From a checkpoint of a small transformer trained on Wikipedia: capped logits.
Each number is 128 + 24 x the weight over the matrix's rms, rounded and kept within 0 to 255. Layers, rows and columns count from 0. Numbers have three digits each.

# layer 10 MLP down, 128x512, rms 0.276, rows 51-127, columns 0-63
128140136113076122137126120141143100124131138124149108137131118158121091119120122122150114109114150101115152125121127113136120154133113117133125142130102143135111132126115130137136119134129134
123091120115168098089160107152142162135149112158148127121127120139085082126129115105127143105093124110141096134134109096143107155113103110131146113115102129134159126101142122116108116152169105
192154137098125108117122160158146157138130115169074179185179119128119098132073097110129145151109132118124080140164121139155127117159120172146187105138127129132127128133120120118131148073101140
126145120106124126108151149149154107150142117142111104103123150104088123149127133135122148161130198091113098105127109120115139127102126155162150146146139112144110119156123149124131118103110162
124102132098132129111153162150157135137157144121135195172162112087135108121114161112132141141141146117163079135095134113105124100186128077123148146105097162162108103125153085118147132114141131
152123128139125097140079077097152106131145146134129127116076169146128149108134124150118091108123121137130156161133174116107065139092116125110089148158134136124168146128156134133162170112106111
106079142145129154083163115135137138177090134127145119117134130149184166117139098149149166132129138158116114128153122130107108111142147154153114118115110115096170124159096138147101099115131130
159172139147107125097076112142137108112087160128108135098130152134174103160100134122108130141164094126143154127200120097125103078143130117152104170155194121160134180123171104110118120122163143
111186110076161142095105145147089083090070161165110121114113128099097098114126157122155140151120125102170131111102116146106131118140080153148133126149100125136071127172084132136138134115135128
166120083112077091112168165132084112091114149161148135154133112169118129107153144074149118119123123132106082152130094159125132107157116093085079188141154070122088078146145104152115145110148115
119117118132137082133098115112124138125126100072140122152140147137149089106135110118097119145084146124100096124120105157116118133121167137104123100116124147118078137088166106159122166123136139
118137157110155060073154085133116148096122097131148123108073137153169121079105129072146141097125122175090083128134182148156119161142150135093147114121106111150113143120156148123090125138129120
165103170157145138173124164127139125114093116148135109142122106102122118098134151073162142156098159106118094129125125128155129149095143103103121087121093120115166140146170134137120092154143108
135116126174163129146183161131079130169120137178122136160118165135094154102148143132162150156132096084129102105109120143070141107123141083136104099165076106107131105172118132100149106154127138
138145129123110124118109139134164141142094089122141150137128120134077086155107121138117147146137105101108123147132164063121102127146122129127144131092149108167135151109096082103134113095173126
098109089115127146131114137120152124126121109129132093145116130115181101092154143155148152094142134141144089087063103187148137158106166138117105121126130131128134114159129118138146132115082112
131137144139134137103103127111168142146109157114131113107111140121116130154097128144129152130130140086121097140123144114131108111131147157142156110154151099062115131105116151126122134144141119
156145188180178124123157093162129091150108116133176112077153144115123118143122116121191115139151146106095135121062097110161128096079138145147125153172138161127092116110124081116161144117125136
120110132152141152137124104162103154113148174107109165126139114123142115147118120151130155089167160194132094108117130114066119116085128108101131139131118088134135102114086125151099125136134132
116125118120131089112137131112127107150193112113105137139124116141135159144176126159104091067128111146104074105107097115106141167120096127107163127097124153129134134113129080095108138137129128
088080132133127113126096147111132113112109157088105128139162145147120146085165180139166132150119151140125159149128107144174135113119085114132130132073142148083143125106119125123099123105158106
134113193142063138131155078144173122113132123130127120104096100157160105118140118144097091149129160169129131138090140122129142118157113123117101142135151139142090151128139122192096152086140135
126111122108123142134086158129105101162149126114106100116099132133118129057121144104166114127104132184138122116150108135075167115159124147182094144102124136124172127142126105159183191103163131
078086144120104167149176119046090108118148115161138126151088139095161153133154144130088116112122122127120117138155126110135127123104167154165123149196115145126147164109155151132116113108122109
135138155103129116090124118161132158157112118150129179097071111106129131139127166098193144128166081102119141117146155095179107137102142100099142114159128108160142168089134119102117145119119125
133131113157112098114105135163131138143111163159134179153169166133116144124139097135139123139135148151155106152138099150116156102140126128105122139118151112115128138131124122137147112125126118
134134130131099150125088136171101141114111138158152134095125107132102130091096104140081107123126112131099110134150138131109147137127136166110148065107098131100114100109098111125108145144115111
145147132147097105166129124123112129147133127131159123114091106111115090188103119154135124086115128132126085118201079115140122141107158147139127123154126139080111149128114088125145135103130146
135105100125165148110095131088126128158123109130140148122143095151107082061140103114144115127108127134145114135132167115089142135133111167113179135156131092164104108136143157112112124146132137
128124106145092093182120086141128172112129114125139143098125110103110116136139140143142183109116100091147104123136069151127125173091144084146135125121106126103114131130126147154132119118126140
073164113148145089139132141108128089147122156153103160117160114147123140128145130093141100115102140082163120142176157130139120122134146133119130128110134133162134113149141150118111096134141111
142166133096146089108113113128138105076148161118095142102167101161154066124114134158154104127141120117118116109127131174148167134173125087127071138126111129138113117145133131148163155175090114
099147103104121125156088115100156140108147127096129115142133150093089145182124199172149184119139149114155109126145151134158144124101127149089107095096133173128154163104121186154151100095146160
144148147149135081154112080105107107127116121136172143156165152130094150137131185135095108118137145094090143095145083181148163122096119133109133135112135174122133134108150151115172086174142103
106151145125109154100109152098115133194126119090110128172097118161109092097084140148148176147115158116119119126090110095130143146135134117168114122125085110141087125129122076115134167151118143
136161144154089183110135131108105129121129106133099144137147121154114160136111106161120146137110089150111125149123115140134175135175143136191143109124149135096129125094118159134171144142131126
088138108131141164161133162126124120126093176116110119140131104120124121108131151113131138123143117145167113121087144153139116158129153092095180103108096156140133146130146157173133101105124131
134150123118099120109149137120117114131147143135129065127090148116131159115174154114097107129111133100054139115148159128117116181143143115104151117143157110123099152118117161133089148133125117
105140122158105114107152135142130144180114102155100165081119147093136133148115127149072157102121116114089124131157164106183110106107109120129145155147147112160124113111151125110141160053120121
152104128126152136122120093130122164107152138138134103122134127121132140118143111132108118164153150174100129083129141146094082111143124122118116114121123115111136111081132135150131157088117079
126129112121141128147148121163120146114114137115126126131114125144163118157126149118141137120136113103110126173064152101173085108136122170213153105139160140125126133128095109110102131104162128
149184111138156133130140150138086125078135117157126046116125102158129136158147125119155093160137130115093088100155111195104159103133138084101121117110140145098109150128109168118112140157123115
127097147142145110106102105098143129180172090131112121125137127138169112143136127120202104133122135120107128095128137148125116183154159122165133140123135116141126131140118138138169096095105119
070174171130165106096146138179079163102089159156105149146124093108093189126126145143167106084136153141088126174106020119115125131100134108092111138128098133148097108136137103102128170110154112
160134118139119129147146117117084146139132158129123102143128142115089142101166120139139142113121119144131128114156134134136085102121130127138093174094190105110114153117101157099142115123161126
144117167105089127108115166122113106125164159097142178150100066140112110109090135149125104138132189135119166128116144177132179117142162149121118113160111143097130115113132126147166113117105094
161135096109108180118170127115108150173170090123110140142111151126105110138139148137094105142123145086122163107126139146167119112110108110105152103096148130150174148162130098116079079136121160
174136158125120139092116132151148114130123117151080117155143159143114121122179149142100099102113162147137156146133106118124148113145121140147125162107156117107132105172149117135095105106109167
134126108121064125139105128100120110157140105133124075089111122141123142152104114157122124140106086114136164159139140150095138128133168139131126103073136084110135157125113130148153131152138097
077097123116135146145148136134142134128134121135154096087099129135148116177157122133100138138109141077143147146106106156128104133148185141094111112136161151107092105115164114149140131160126135
147151113155133121161113178130163090178135117086117124125119113154110147151079142106126086155170146124115126105104129128138167090132095157109120145124163131116101158104148106093092116109136129
117127123128171135162182137092100102144133121150095127151191150138145174101124158122138116124121133199106150129100129108152137124117140104086137135143117114152138100155154109109114117131112102
172137143090135091145132154145118179161136105123159158107141139054110144084144164130102177115145107134168103104102110143098100143131093099130152148144097159076152125113143139129133143125139127
136114166122095118138152160152109162126147131128145169103153117104107131088143102100114093116126118138123152114139126130095148113119157125105118116095097088135106128134089146151097164147111144
086128092123119083151162099136121120141088104138111099140144087093102132157119186145141103061107168127130154156124140184118093148124132123145176100131133156089113098140100086131130134132148124
088094132149099112189153194097135124104157151123127127159146114127133141184141152146181128150139119154154175082127126183129139160104116132131133155134164111119138118086132136136120146132114105
124075106117097148127104098148094108155119155132095139115127139110154118139084157142135136104165129163103109126085129129122117141135130109158141176102123106123145125150145081152129115129127125
134130118160155096149141162135112134104074152170128146146095147113136120127132153148116120109134103142145117124110123128112085175167142107161142122163078138105122140109104163149097093133115104
104136162164121105137126117131093121099109108155150118149133130145124121173085085115152127116126168181091155166118108140121148135159121155112130109167119114074165143139120104094126104141130124
122123144147123142117109168115152122155096138097125149142144151155113125119099132184136106107123116105140113140142115126144115102132128117165115137131149138137146112161137121123133157162190096
142159104138124162093119087127129118162087096148097131146139148138149129162108110132095119087123144099113145114183154126123160109132135162164161170118090146127134143127127101116100104114106093
157131175104108129162121113128102098086108114120132161148157149144140054166129081115132113133108124101110151125139212142164090123120125179122189099151154136147098128117122126093150136124081111
132156109140155068131148165139115162130161159131105112127119149095125134098146151098079139153144152165131098150126156137150130143090144122115101121172141140094118089106146155109130148160113114
102121112108108124139113164139133147155076142121166147132097126115093122105116126106139113145164116133129162161112152124111147147144091123092126153096157127121121132154150177139157157170132097
082159218130119142118138107165103071120127112137129133149139105086087119185105134117130233128127139105126129081141154145148116173070135110165179087189144160086131141128115110149174101132118138
129096097103129123149167113105090123118086105152161093164131111141157171173142120117152135134135123162131161130129089112120152112128162114115141169150113114136171168124120133119128139135111099
148134140126159149125166109129074118101127180122142152118167116134142119141126123088108099163137126132113131130131119120142161139118159146142158128139123152127146141097158128108109092126133148
110108141111123098094133123117141142132143091111149115136162141141143101128139117134114134126127127111147160130101103147138084145110126132112197132168102098123101105092130162131138073113125083
149121128146177134124145123113157156162117119105166079120130158160111130099113094155132099095089119142127121134101197104125090144145131159111124116149107118109138118148116124132078134161140096
161120107111103134118153099122129167132149145175114107168082122130139120132092120152088136153118104122110132126155162107150112172087180102090119158115108088140147202122146098090108111089086118
141161134136148118100090147122148130124154081144136139142118124115154135170121128185105129121158120161135109133143198127086104104112164107123167110154120113132112125089083137169141097158128104
102118098155178162105120127146152111143081118099145137132107161138171132128158088145139153140126123081139112104160112156113116110149134146109138151099088169097111097082137118168110124130135128
201120174115126135086106113114146117155141113119138138100097117146117114089121136139096143096121140203143127120117110151114096151144111158138123151097150120081169123095107129108165160134138113
095114146113136111147145133162161108118121090167115109141118090166133105128126090130122128119132138148143133125145127124155155125119133112169097122151135142142131114127115139139103141117145113
169135135131188146116112127177133117152136164127157135137143136100129117139114131194153129138124141182137137104098081101157144104121118142112138127135156180125113132172111120168154145145174168
161125154088099129120116148148103132109125165145112136141099134135101132072126129141151119141139142082127130133086156143140146128135131155132093127108139097125105126122138116129138163160109137
139070112110137119150143118127121126157119146110091137132113138163140147144103115105160120146122126115134112165094099150145162132115129117122104154144088135144079077144172133097110132169069138